config = dict(
    num_attention_heads=12,
    num_key_value_heads=12,
    bias='all',
    schedule='wsd',
    decay_fraction=1.0,
    max_seq_len=1024,
)
Each number is 500 + 25 x the weight over its row's rms, rounded and kept within 0 to 999. Layers, rows and columns count from 0. Numbers have three digits each. The size before them is the row's rms in percent of the matrix's.

# layer 3 MLP up, 3072x768, rms 0.0295, rows 1649-1665, columns 576-767
105:516521493480514480495468517518442540537455524492542485483523477507512584511534508483508489498462470498516495530513496537503535483518506494487486508488526477495510495493471482455492488544535515519504510544465525495563507488500489482500464480498508492463517527472480475502479493533540485556532507483514506501491549512490504478493491502471492468501517458496484491520504467463493511521507523481515502486501485539482514478458484481498522504519507494499478517546513507487476511528459473478507489489522464490467500529502470498516522470530507471471482522501529484461490465479527501488
095:470515505529507471489519517507529527463528550490503522528503462506467477540527503461514486515523501526481492453516496544522507503522479478504533492468503525491521525454490478509461481522478519503480501511531508473507539487505529447501498475486494508547536463473527542538505514470490510499468534519507445527471490476522521520445498485508490498493555471502475484513481468506498523496479527477492482537468486480490570512467477545513532498487498520486523475505513507521521461506512513484471504522483484497465533499495507508490464511505470502490521487474538499493485512480547483477
100:475511458483445491502464502502488497473470494516479509513411466509532520539488498496508548502485494522442482538511498499514497494474524486519502518473493492473506523513536510539491481478484524508503549490529522514514505502525504524519448506483546491505504458471507483492521485465510499468471446474483519477499538502515491515503490507531523547495502517478505497495463477489478468560523501547503539519504463465493494506499432495474533520491504518464526511526539494514491526463499490470536503483521467521508491546476546507480509515500503498532515518520505459502500440552519481478
095:485500486535558524525499516516486494512483528553504479465457462537531483526496485502531525561527515489469541476512517526451525490512521525480485498486503520472474481533547501481520511516523506523529542524500473480470495485517494498483483503490473511508481505479468436565500519511487497505513555492528504493490484485488495540481492459474488502480502486546532476524515430469493522527506513520498514485551511519505535491502502492529475510508507475487505447523512546461492503475511489508500463503532474524492442486455501542482491502500493516518536514493517547522499511528522487518
102:507490500445472522479488518508521513502527507460465495480483482499520492521440517457498493538519486519473480503501491457490487505481507520519529554520469469518579501552504513519504500478477488522448474523515506486519478531466550490489504524531545506457514521520539504492503487487504464478463537486470469472515484499489464512494497485521523503493514546487520451505511488465481487452481493505498489490460514486525543500497521444540520493458457458505517486503546473466490461503486517496501465519514496476498494506446515501502504469488496497508509510506525478452496540524525488464
101:493489547479475470502528427520489510556524513498519512533475493465556490522496506469493488521517471477505509525510464490508459483517524534494484492464512532486505496481489513522533541514520512500499502459510521493490498487472486493498502491461474470475516498524516477502517475446487475454493493490537507472499479508515440483532457485458530544457504485567498525514486512506502502492502519473485469480504500451538491514525481488540496538516508511503507468498456482550520484498508492508470472488450560523527538515538533477505505470483475479498525481507472492474490481513430505514
102:518483494522600490557485564528502472471486510564526522510562495516512473511472484470498496496480476523491539440492481497511528490484496531549478480527530483472483457489513530547491484485478483473500483480478523507458557488502473499452508446509508503483497525501473470480474477512514507464511542478473510507477443514495470477530502511532529499481504462528513491531512478465472506521520524512503532492482473502495522533504461482508503499472480475523488469511506519461488467530505452504522467557471465500513504499470435442478495524477541470472454479560487508480468468498497522503
094:496514505542531490495488490502539473510483520472446510456518520479479550512505507498491526512448487458535486537491480493465480477444492504516519451479481479479529518490459480556536496519527508497534468504449518500475499519510515519500528484481542515502516536525509489478525548524489505511504558537487495554498453536500523476463486486467498511495522499495506504483502452572513515534409535496482493503482501542509513488505494489475534473493525481530542470471459513518471533493514483525528538499484490488495483472512527512482460507510526478494524504495501507524479549514523481438
095:500538512482497478521512488529489474495491512457481486527540505544510554536532505503522509510533488511499500521531520496539509463485487498495480476515525479541496497504486503515491501547480520514534544549564532499501496493529461497529507489515522498530518499509509510538501510504436482506481468518492519489530534537486501521486520537505529503562530472482468541520491519526486481510507554461508533460516471493514523478448475520508480495481435504483471488472480475531514474505530475510473512501489577508494516492551493490526476494515460490501460473564521561515495507495500504483
114:481500451496541495488485534550517532495508499536479502504439498537507533534527501465504505452491492509495461486536468493500506525499494505523490488533480501550497474487501513503498505489495486458499501516524512468505506482522504487493488456481503493504499549494524521552504501507516468513511514529507531547480467521521431472522508497475515450498532514467524475500519493507509504475510496509501519432531528508498493453526514485484510482497527463438510497442458513512540403499510476492499488511502507519466493477501490496498508492495532483496492484515529524474501512489525537497
108:488475527458520521484502518500522509537518463534490517460551500487490512511532496488517499517468461533500502507537449534467478475492527452494483487544479524482482460520504499526491481477502528501542498486480523490488503504520526459489503504503440480461542512460528520479485484508458476498504520442463481527453462466473529491491485520455539446552504503549518492495517542491483491533542504488513536517461525515476490487502494470500490474488461512470536498471501497475475505530480520461473504500506506529499477524477543537525463525476526504515511504462497492507497462493476475501
096:471516493480447498496519504487484475513533482528484488473484491496496504484484487505470512481499546551507516502466518527514504486524487531470513498490508483465473491501460529519466486499543517505500518491508487502474479496485521518508485510470468506484492534522511520525491473493535495505492525495498494522523534452490490484481482457439493494562531465475488469505513470493497493506506509439520503540500483524463518486505494521514482489467492482517514517564475505508487538537533492513520475494505538505475535523512481532505466514498542535488498509487494526474508489534467528489
103:545496536486499517522508480515499498487531539525552522504488506501484468490466489510477529483471502489488469484493489474543517464470507482510494558497457497500490537460511541488477538526546501481545483506508491496456499500497528495470513456500465519446539513483483534483519473531522504522546492496507494521498536523532511531482527470494526504530556517538491482527466482471510485507500465500493479510452500505478543494495487514494550528482481453531506457441508520480512516488466514496500510498522443464521503492494505480493438519491475482520465479565508512503523469542516453502
096:560490472496461536485506497479500512500497498503506512495498535492489518500472527467474540502479495511514509527501472490507500496499513498479515490463505466556493539508454516483520463532530457523520520490455416555484522498533508492530541528501470490518538497513486524533542491480503505529488506438539518554493470472498553482478482528523496512478503514500518488522472524508518452481482492511505442480475533498508525491528466518532507481484514521520485470516503535477488511530514516535496519485503510486501473549495456492503509524515471537483501517505506507493497502499517478489
097:496508480518489491477516492504491476465502460468528442495528476515469484488485492517494503497511491529516477492521527502517463450538518514522494492497522475497531470518522525428522453497458492521528500498512511513525463506477468487473510492509476483544471467520499502470504475487475467508500504548468500502469494487466506516530494497502509503506528549518489468506439516500512566529535491485523496502495464495525522509485499499492478509503473492488518525455528489459544480465474470526497538524464510502516525517521489513515509518482496480535530481537477495528528456437481523491
102:498486552469482507501486469541485403525483519446519461522499438463469480479506503478499507507516533498453523506491475502503445534500535500491490528528510509485534479502478526515512469500488506473453503516518468508472474542501488493525497489484482521487503521503516523502482459495542501472492494498506532492499519464484492484480522540531499479514522499486517525487466472484523475462486467506511525459517485458500552443428504501526493525483476459505485468505527500515523491500538506470488485491479524528495522504510496483464464460525493517512487499488548508495453475522472510509
109:508474488528522487512532507497514488509521515504501525479476500521462505502508477481474517520475510521487488483499525530509522517466520462483508496482493505503519464432481536495454483545527515435496522462524486466480498479470469492500488496571462529494535500462527478531464511505498481487512476512523508495531497490508500500518482440527512431550456492545513450448505516526507498501525529502524512460528514499496495430493534446522528514463512466549538504462509482534499503473480507522500494522503498467501459475508493505502523499498504451495522510481491494517500471506444473495
# layer 3 MLP down (transposed), 3072x768, rms 0.0295, rows 1649-1665, columns 576-767
102:504502524468506503475519535509501495492519482510480515488467520507508471500513541514511499514527493449505493503537532483451502476518484498503510487497477495514497479521469509491543472509487508478499508512544490537515489514541514477499530460495545456521463467468524513496515552488516499471494496440506529502534505516491498468541509522446488514504493542516521509528514495499538450483486511518520480514465515512510496457509467496467502479438481522485485484511540468545495544533525472453464521470531515528468520485485472484526482493535496485490496495504531517483491521467488507450
095:519499516510496491507503511522499516542476479517494496475502516485528496527472489495505498514499524504478482513498480508487523513474516512487485505517514476536477510564517553507538522541499493481545496482466482500478489484518492536556503464501500479469514552537476462487502531510508477488498502457514543497496487519476523511561494514472499502477466513546542502500534545499487495469519450498498499486469524539483517498474518517498466573514497479532500527500486483476483469555489453493493514515463489461513453521542505481496518475495502476511533516504513502530445470514479497504
105:504545539502491486473499480482505522498485484524492450516498476506451497461473523472519481462495485498473516471507504503462506487508527511495501498509466490468492497531506477498492511493479485510525479512506547461498514517475508452511493465539482519467495514516505544511507510522472528499517464488523512528509536488484497489487504549517492529471519460500469507507512512478516560441486502483480487486462487487489496514501513495546482510510472469513490470440514499510543464496523519517523461470506507521520529486522505552476449494462456489511539454505516524524504512493491519537
099:476511492559495516473513491530504534531521500468519471538522471460472539525520518526500510517488522491501506531551481508497513495496525543522495502542477539521501483474478550528512483506488479476464507519521507529483509486468510523473463514532505472561560474554500496509523550555476493494482475510510515505492514527530515476550517517492509481477466493503531459521489514509484466517510485483491455491512533426471482491515508511503518488525486531562495519538500512501519466514538471509495507515520494450470516506492520517523532526534481462462465470484505509506504509488473521559
119:526548484488518509495542462477489515506480495476492523462509488473505542538495499508482500503465520519469498516472502535484510542502471522510465538472510471476534507500511522496478519489471479494540497499456507497474483497479532487537495540546520488565446499529524498537499499476464515508500478496538506483516454484520510508527518531514519489501550545496477483492475509500475521516556542547474519536498498508508537497433517512495509479471515503528510490518507502521473460524513465499522535510538500502474498516486488457521539448490480535536485477498532550503481488525495517490
103:470492481486510501532497526472513544480490439479494498444463502476500482506549522542484499491489491456481505504477493485524505509489479489492504507494523498552497513479546509510506484500548508504501490520495490473521511477540494450468525508472470533458535507442506544493502523491498508490477499513472472465499512551521501530508502488539489468519490503477504503531498521493520474458514505484477501512489456446481505491496475502490541498464498493483533519508525523474511496517457478559473510505524490470530454455478523526512524502526470531551528485512500512512498534476507468501
102:517502508474463531521510524506475529536481469493468500485514484482469486471494474492478487498533463535517467505510473509475468500514508506489488540521489497531495509500505474497502498506525489466516518467495520467531492486524509522492478535474494508506489512526505486451511487485541524504495464518514497505497459523496524538482499536496439535490529508536499518449489532470490472468432478530508484484496536478510503504482517501499497440510481495455547520485480489517502481480498490487487548501463556489532527502514458460550497505488472499539537472513491497508475488481494500526
098:478492502535461493518512516469488541517517489492468494494488494486523526505531441555519494477528473530479482503457544532533493476538481475497535511496478532500538481546502533476495501526509484519529524550522496481496500483507510519483491520519471527457563520485444482510465472514486529499547501492525541520463477574514500527553451452538500498519455493475515502471501532490554524508481485514477490466476546457503469520510529439516479501521512495546515563469541508506525498511479506541484485543476500510501504514524472517475492541457470444500512545480508478498487471456533527497
095:513491518488500475505520504485520476514517522525487491471476508503548476492506482508526488530452491536450497496501535487516484476496507482497529474508506495469513510513496555527464490487528520483494526515526505531484493471488529520449530530482542466520505505496493503494497466531505489514470493581497537497464482490505494530493579550470472497496482483519518545463472476490496492494475509518493508506565497462498476473460472504489518513494527496533517532507472515478495523512478504496469485482534501489498495511499505493502503442486511562505525502452478503518483525447463494529
110:514533487509479502505483506497515509524470490486514506498442476503494511532488496508479452488505572471508468487523499506523526500540537526493492488485481468509513444523504556458542508469497494484471494532508492507551485513499521479534559537471483478512511479505535497508499476539516496511487494515447513508512506456472492497463509510526472510509504532493513482526541490498464476488500507503493475524500509541514513499455448500495478527484513484466480574518478486485509472484468484454505491521559513498497487501508453488481516485527505487494509496466504486475489520538470457491
103:476515468525451492475472486517505470572490449460482454498476527471507526469497521483496505536510539451523519511488500513498537488479463513508537523521485520549500517461532490453460488473508453496477497500494475457539464478496462545509523545479490491474544483537497490539483487501495562489475486512497515495500515470494499476494532491521499528468507538503481513507495504498501508477502504488498494488501515458477523501480491542476484524495556487522466498483460563510508463504475480485502503496518529492503469523513460476519527483532502528462480501522507469495512508475513514483
099:505491484463526474495557466535556466496477539510508458498510537531479442508486474487485478494516512505483511530516479486508515490518492549517506480515493489513488497467510515527440468488504487545523496492472501504509528511476493503515495528511515495504509443532572443497485500495472518534494510525501524522477499461519511513543554512471472474499506515445522517488512494529535425487476512517485516512572485550482492499506487495510524500488495479497480539510462461548510533480465491458488503514493507514520558454520540491502446550470517511502543498494503501484534556459492505485
100:465491544507483532484524549522553513535459492474470468508454536512526459477498529499539483489551486531507474551496511478457488507539494511495519492560469467495523466479478496490490497496457544455484478499492503484507484443442507474488532563508488501512456486534457486500508504522501500519511529509492496481525437467516510473508497509483467489485504526505525480496490513492527506482550501492527477521513545500480463502472537458547510481476471528465505491473489504468514482515464491479473491543505482501448474515487497551511517508488520520462534483481524511486506482505486473527
099:499512499481514438465505505501531493508496522496472498522479510525477504486512479569496442483503477494503463512512540467502522512475506486496532498470513512485472485518503535472536516484557508488524489463540538507507516523499532497467471494507512428479453546519481514534477483503524510526493474516451466519487469495464471487537507488552468513428497502480512517486502428520488453508528504525489463503472488469472556504518497523526461499492509491510493510452509481524527527435516508527447524470505488534504510521513506481523494519523487504476519504523454512537496448518482493494
096:499478504504507498490540543496508495540481485531501530516489459453491454567498490503530536518508475538517462516463452473490503495530517508538498500453490514482476523491470465487490484490511538521465503513526524472484531450460474475480479476530468508494498532522514521486519467482494534482489472524491490513509519513533460527504465468501497466554505504531486491520514494472535526509536525514494480495496474529481517528469510477490515516505542458483520515542499494537491495476468525520511464471485463547548492551529499507481531494534515504504504491519484481497477478512461508506
101:522558496467516518477492521506512497494488487514493526481499508535499502483516503521474487535520489480529546508535542464470487542539506496506516572475494521527504511484492476516491482435470512496475531501534513558525482515502518525438490561494492503490521518505497520489481467493499472525454486517488518484478515513484518500473449455484514502562485478504524474494514498480526516497547468506533482497510485500485504545449512490521512502500475477535512510526509526484528516475505504480492508491543472498507501475493515485537488507531485456509500480474498483512536495518475533524
105:478493489488467505519519482514523527463522479459524514471479446506513446474474529449495495518503506513465510497500491439485486507509511504531500466498483497505487508473496463479569492441484504512480471493523454473480516484493524557498500516501491474480509526506501504482490475475482479502492504476489492448489500477515489521422478512491530454497505481515476529498501512484470502538492510504496540518517498481493505453468486474522512497487503508504483497481474479483493481517489530504545559529545509555473524498493505480463522492516501513474508452527518481495527503478500497521